Weights of a small transformer language model: biases, 4087 steps.
Each number is 500 + 50 x the weight over the matrix's rms, rounded and kept within 0 to 999. Layers, rows and columns count from 0. Numbers have three digits each.

# layer 5 MLP up, 768x192, rms 0.052, rows 105-138, columns 0-95
526556522529446460541431541503535484440576549524429478613535505478553519525452573442566513492479523535561484551584576518506544485530576463508530550524522509559486589493472557577476518474467441481534489533494549432495528480500540525539505518540561607488603563486647480487637544474581484564
482517437509500444541511538527436576455417488415463573547562506531503552491422609551475485515523504458492510484578575463507529554530533473466572472507579484495549546523531523528528578499492406482542439462530452456555454465561422466493483440497480507492544513505474486550533557431485466500
449514476464426518456482530513453531483475502543500508436574457512469526519480506426484490458485532470474483456386478473561493452515518507425573533508494449578477458459488450447588447452511472492486427366524464475494524470471378452461551507584470545523434555484448522460461548576506494525
555494452475496507557484506516516553453474452508514504516455522509432460514526508533526517488500539632457554471459400536430514508439490577499508436502540354495502476536528550369471503447480462480521540545568419480528424525577509428394488515461623455507480408436527519590489423505499496516
409453499477485518586503485567533574569480484440574481366387456436592517496599572409492457533465423522472401599559450461457556506511455529577621477547512521554416394519526501484500528420470443512465614545493480461539469560486563500462517459491597507484577541519462609593519481513542578466
550405484476521533521427436459498549495482559489453469516462438526518439559550485500543496469480561511472514445508486505551506585496548488469500551449471497501528468497503440516409482562448452554526479484579472539569481487448493515548561462451426384452479532517460488465518482514543488479
471557590522486596491486479518459503487438563463441395525452501430486449500580512552504500483572508522583537531511454524509550403513563519572443556511470467480467442515485539571538555494457505550520562454531477470571591525534470410518535474461510541471517443430443458535518463467519500462
491469509531417485501561558502596472551459482451440493490549518544491511422457461463616530504447492503545456576481493541486439472548512483451453463536522484500465459558554422490475521521505513378533515512425448582457503492537487512420452481501475495533604567350605521485573461512498501423
561514562582477387532493575557491495449505500514545495542486576475457478471508549518578481478454459489616448465475534468460475459468522476485537514482542486528488475470487554500471606504447455476476548517465498428500489474508405493558512390473513453541556493493533544415441471522422479505
556439521446410563478567556558504585449511442505534484526470528521552479486523453505579534557488623501464489532468588485555464443503578545462555524559597405615450582517530483455476496578482526478582474425533558541518541521456510586429452414447488489482586487486452507541562536507519515451
500579446462564508464531447513513483561560541449536478457506598526549558481435514587530473420529559534483467471555421567557434463477506375541529519498483466522552543525449507484490544482458511584394397563518449377504442458544505498607465402405511433479441449579468498558505447483468487536
553470502558500535582419478598493537535503496541476559576454478497545539444533495428515509541505502476520434552464454443429487405539569482492502507522456496432385508537405509499491408533429510464415530436475468566561534436532464471486447495594508462564592522537538452481580554524441434548
491564545594484477507584527465360514532522438508561501440532589444503506555495536535418535577438558509494448503524512538471507583467486425479462520484529543542584491550491533506497596546456585447456551500520457484536521434493396523516420474518474523528477556462550472485513469544504445430
384428392551394418462442481521484505520488512537471426428348477501563452509495507526507558482486585480519461436492411468577535497585501508496555518559488509513486511478445602577536550444486479482467427501477410513546541521447508430487535468537542438398474552505484469538478546588494468442
510456537472478447497466631528526499530497448480514529540366513493584487487573478493530577473470636578536445554492430485486454442483486543550612490590499474574502529593393461448465538526449493429481530535431543573498529531469524432587476415499413403489544531480560469595545466499487442421
504532504566545496534438555485497572489563552560517444482557547542542582499525493578447465520503496531428516525526525518519536461525464558502548598557554524507472435527522505472449542499530540428454496591474423426412478512447436562515486510539426517486513652443526419548562555582503544422
354496463539472519636459551470534625482493430540510630410449541495524545491464399553511437440459550553440456423365502443522414453426504530489435526542474518528408498577469532523500466429465421398525376483453509515529508411588499466556461459467513433451523565469485444526561551436505466511
492478511485504503463572505530472433536511583544440589583537498499523461511452513441485511480430564502456539560490592552495497464503549570529520575434554604438537525491434436451493445408466465506437473517454630445442453446537472484549486459465484514542442475519509497464500576488504529478
491532511489425454498515493467427543439418506463545607547542467481506485520493500520502484575463481501529406467431496544523515380446410373453523405492462547489487494450428498471496513456442529509431547458535492587412464543445525534552399455524526499488425491524482577459485419468484519548
512475538439598500497492435464534462462536533416480486485470444502417436423519539480487480424464541496578424480450496550542409505515576495395428490442460394477500388466484450563441484570442486439528513587442492561515466512477448562441499449534488528604530509405484542669577466482473571476
416349515531522441494533587454500405495508501590515550456418553462451565500432513465436434555481485546503448461495440474592524485544467481447443491523511486485581509486591546418510400494518553475494519513514614490550487353416467476551468397489488477433519468472460504471511468459537472549
444548463444539443590497520568487493526380422444489449367467447406516504375483505471490472519401530529510467497500432438544454500449462518437519458509501455463499531547491444505485483500582512531482441496394544469525529585434448536601502521592381435452517465528497568466449405486438437389
483450443471375568526452465443472458453512459507480476434390504532458445451533526496522486431483526530580498549533533509482461481524570466545508445545481484428528516424597521469504445509585488419447452492429460447476440525447605445580539417457393415490453534571478527457449492454516415357
535506479494550569463523509495469457424496488496490510557476464419511507519547518447620518498490476486519452488517442534515459447491473482449502637505643387435486544502483444588540551495372498563557531509509463488480608422511465483482452487560573557444603485478430477508555520546431466480
546528535498526512512493540515545450590553554534568526446530459545412468560516504484491567504526513500582521432560482417537505419508481541586470478495548499547492596496540466509569451552522632500546472455452514569506487471459466502464596490440538486541476454521555515470440526457474611470
585496481410454442559548424478581447429531599495443478504470452545450518465497549450463475452539482501542484566477541486449575492510560398470471509523549533397536568491517554593543524533560461481460451520445464581521542464489433407456464509512415529545545415512532524480479542456453483506
446488489606511532481386485514565570443534581528435475438572553472547441365480597494459488393389579464432433472452562521547512487539613419457539518591426522441413512500488531481432467533386525491493437469554518513527418407447467523460480459527475427500487485481561567463454498459458383515
508478480561488532511440437437532562496461446483441473454534503580537467461512522614464482559355538655512485536477611496521554521469465493546510490565368507522472573550496442427503411471510593545548503454601538417522477537439511464390454340518506430467510377512521449426452496532537502512
478465448520530487470552489516482454525514458516497553543484454531517545431419599517468584457340558530454572498529444428473526411498468489460424512467447518527555452473586490582531484540468471525544528444563455476497360518501443455547510511514541458537379458445534443527478474483458462511
495492513491468515521492567480450530635465500480467455473530496468556598433443512516460498540465479538492509532502526483501546422475489424496464443536506460507445506554530563554422521509482492519444432481428527436576493508421432481519477362436521514467496514474576500513406451517520505452
489512444433418441533538473462524541495420440416479496504521400469471483528395538431459466482511440517505465445514570469479473529447455437406570506471437345440418519456509498513540433530536472518506450431510453407425415460430459492410441494479512452553460530485504477503510546436467503450
548529508485489501492521523608491511528448539464533478538495477583472442512470549485549488479572575631543491508444365484456554443462467460488530456575506545518520481455502654514578589417477507478500556506493490568385466452536495462510545463478512507480449620487457390520517446465531444426
516438490575459452442474461526458544531526503536464526455533503579501499588549501498588499482530426568498573500557546526477470463512500486412588459450556508467593519621537497465583492474487519562407441487449499504533489456506568524611458332610491494542452465454448471504563505540486493542
465550430484469430400552456477479423517495462452456492454448557525430485483474535511555474489555501595483479460480422409473544446479588500531573499578532501468478494491487571442554566503420546577480569484453446486472463357483498393460518469448472419511461605440500503595543493505462441473
# layer 5 MLP down (transposed), 768x192, rms 0.052, rows 105-138, columns 0-95
515505563487585489477591489498489586539435485427442518436537467547568496432488529558496502512501339505484494571451436476477473482484486511509473509537434551462524494503466445527574427479452487478443459534530471541495450532484492504444570555531507486515502492541401509516482516498405555409
417517496581520483551512477464469515525423510515573448521469541459498478439534474457465491470489491498550506520456552516472476362460495479439568493479545479466472513467507532470481492569544514462515485493446584473452399474454516462498485505465417535425490523444505586465479548517523627483
495502516489429466498503463566434428452462435473543478485498507536500569513526550479484443527456449441487467488476521510447526541483549523491491470492437595447523497541519508531477507607449484456526553469435462501504527464524493558515435452472491470515482462516553513472541511453545543478
500483434592481445499522504546543502552580488482490461465579517574451537483521502531503456436471503506470457603552578599495429469532513529512525485490505602484534518432517537560388463400540562467428385447450616502482419478497593514500560484525502485516499564505493495506548538446512489473
523548504447588569467466539484485503473506523582476532494518515559523422467481517554540525576570415490575547443537470515593353535520536434468489504439552452495588514447465561475565543443493501474463519488512473399513572527557439529616564512562552492502462564504463485598481513537597467458
514566532450543473473565597512503469465481482500542493533502481534440562461401495480451510496541567481478485490534511511411519434438464473453472513510512484526482436458476495455547463562483532499441510530453435468489490496520573512493491492513512538490537458405494509515512507509490563511
478437487555466470531512525587485480517525483537414602486577564530505540521483538484501459510388465473562510493458513478476472618506470427531555469440507530542440517533500469451538528549488564526469491561497440455431485461531447560459493483515516442469508537493494552493468489512481524496
476522492522554599505544510403547458533538584443521557545484488521425561517577559512467530564446554453501438500508501500449489549478448527548499365464477501508519503409520572549549463543511481516574442439504585573504389482579525507522567527437509502436537465525448446532557424473441495489
479506546495564523516522549532544556499463490461568455463490468537496410516459495429468405540517455478496566494517482538499598548504488467481454544479505460410493499495466427503501442536503525478512478513462484530560486518453585533555528559539460465465547487490530537483619520532496441374
465428479479368531459472482539494596586545500456487497462420464538558545519504344555490536549512513452532481548517487455489384558463492521435539415401514500528538554444446501609587510522560543457498538540576540559528514545531568464499494582518422405472584430518536516524519578484526548498
504379527542433411480512527498545526446570473459423426497632514348505533489476550385474526486511468490476431512505421487453402506493517590468422607564493494540572490467511486439434579509467570468477490519452605440495519567490483467461492419509481494425516476558518545488515535464559505513
466504525509499495521592456533498487503522396451540394550511511390439548559490482459523565547547582383501415475453513591441542494406489534420486533475460505533512490473503579558504567467505373478501493504373483579421455471472564498417459492513595471513567489513553467454531554414504567500
550575477589502498465523481466486492525513509561561459561545497526574502509538524512534486466545510556501533463430460533487488518580443507511486478562513624545504448467573487394539545506537525505458574496498540558497496441524412494550535446525526457547498462522524430522441461462433490466
522489490533502541538539487448470482485601443498478553502532496485513565520520437539551452414517503626492540589548550574473412388374535460382481482503497552488487482483513409463484504569478528586496476577446601515511441463562632534534509513485489495485530508500497601493521546529489477510
392397420506462515532472540496456552531605503592444519510477563537526498542523477509509410570534455595585530453476460554380600518570465409505482425552492460494496409539481516474516516462472468432566556392485501549483487601552483454545471466439479494587582562470510458496566572566437554398
557516577489526562504603515567463485490499435494588555464486500465417473501529476439577519514511508524476478465505482424434515488530603488565481507510484516454514514532453454577475429538520430547513435482533512533531531412536571503461478483497583493510422453489485515438546481404474475527
455512399513485499456612518537482520519577497407436537570506520523500469510538462525420626432484543512508491436417533587514492413481432535540524540503532386504435563400444520459497439547459468482559518415405494441481508639343552493555456500492548396469565481452396528571433491484494571508
511523598308493530562557473565521458551524427493435446468454409528454574492504495472488488506539375389505501458394500533538455483447512440569491489559500518479470510530423369393502498528512567549546591534564489552543515510517509456502572526434587568524489574555609499475423416587603497510
553467511472618513426375508529449476527583549443493536562477518591517539452458468523423559489490490403415501528553576569510471505548465516551510506505439389568498526444469523557563488432403412539508528453479507463566508535491545495421528485462514549503553457564507534543509536477541430623
414455526425530548442502459525490528452372574666465466528522516517493522515457410520573591535430486546526505514490468519471463492480528509417495527543511566586491448554556487486520548535470458531466435472477550488469566393534570492420539521442518501382505496536545464482486509569509451494
341495547518420551530481557513501548516538516497370512525552542504438547497579549384559507505441509480529379507517468621473521548405502577581519405482490523546576526536546498530484430517580522523582485566517441491508557432564493522514434439402434490499517538465583546493496501486491500415
546414436546496522572466432443434489460532492565548481474483484528537507509479512481447503458548451464494551490554538489497533536529473504519511444472512555525433446441484451536605561540412447517590549591423446443467402453394546551434519589447468573626462462464496534518492503478499454473
583579494515467546518439486459515472512530480538535676423508556516589462467452545530460473416440520503502456488500554502442385552598533467530652408487502495463457543477467495512421466481481546511487426500526497506546517580513514517537514524391449488493438515546447528511500540479499461486
454482511482430527535566535544565451531524518468537445549485512505496453472513519488463495475484469456485452451526497454500520520540576479442491509487404460546503513497488408507426478337542481530550474443524514541555433550552477434569524420490497392518537465575531465574519479438490523515
431485468613567488488572479503541452506504518416494544603463532436506536484473496568460539594412547519416453577446490512479457565488567446429522578554498531504527431567523480524463466357591366449512524529535505389506475483564486460522489433609541532544423501500442428540505527549496403542
479486544546497489562526531487560483493450446537436526602465576446417530526469464484515567542493322503511502555533491443517487512503435541495489433444600534384520527506488556539495522456487550497468489498428448453524510488531484506502504563473535499427530526540450496442518533504607540519
421519547548452383457536519423495506519550594521505511515550461505488614645536553498503493398465457483545452483482507489531521485525523479594554547503464471432524534570469502473496514494531578503557443522493534550428463392507434430435547534466502483426485468538476459438491528482479492587
489524383458498487437462514431394461560591521489576574500498411518480394451457521552496529603563500583493518558489529419502540491405517681478466495489465541472617504641530581509418449415514493523521386494515521463536460420485523497468477516527507578542502540480624436522549533417428529408
473462533570574612430481452408571550493563424468490514578488472566604586513492578472376531544457460603463495538521552580499508502499457476543546506472490566693430510484490548475471534376500467548533518488406370463377465439480514587422451509538555538514495515434485423563434429426435508491
590496489463522562456513515622410505416474438519468460454539529447456439548469478472529506460450457456478517468455548468401520437533616503511513551552488533553517527480507544397486446495545506452596421530483495507514517478573512476569473553490474489509512479428544433449465502508515502443
497507508518523519492525529478526429542510502485605520532504533440532546515553490520476439504477606521529569553432487564513557465506417472536456522449489531594532509541520504411506517593534444497479582486479541577493426567548535537469511593531453509471558456491466488547541523417576526610
526413575499494534503482545540541529469435497466397535527477525608522538415600448615511486439488500498516492563470529441473627543571458578456449560441502559476487559514461479493492574463492548578497472552515604498544549421455494566543496475529526488510514506448450527546432569440477565493
449383450470544394565515476462585492447433496450426504483594452542593386553481510432515446515544442530507445490575564521533492415581472497443425450598536620431579531449548384523511396483474535433506571575392539556571498489448477507445565501482572509457435566430500497495482492559499443378
609533411507419508524602576462621438505499409496544490467593429576506506477412448428580492522467487468537569463449409421500594475499582513484480528529526526441398433594531500444572473548518578536447403530395482536529527535520623502577541517495448415518519554527427479500588458538505410496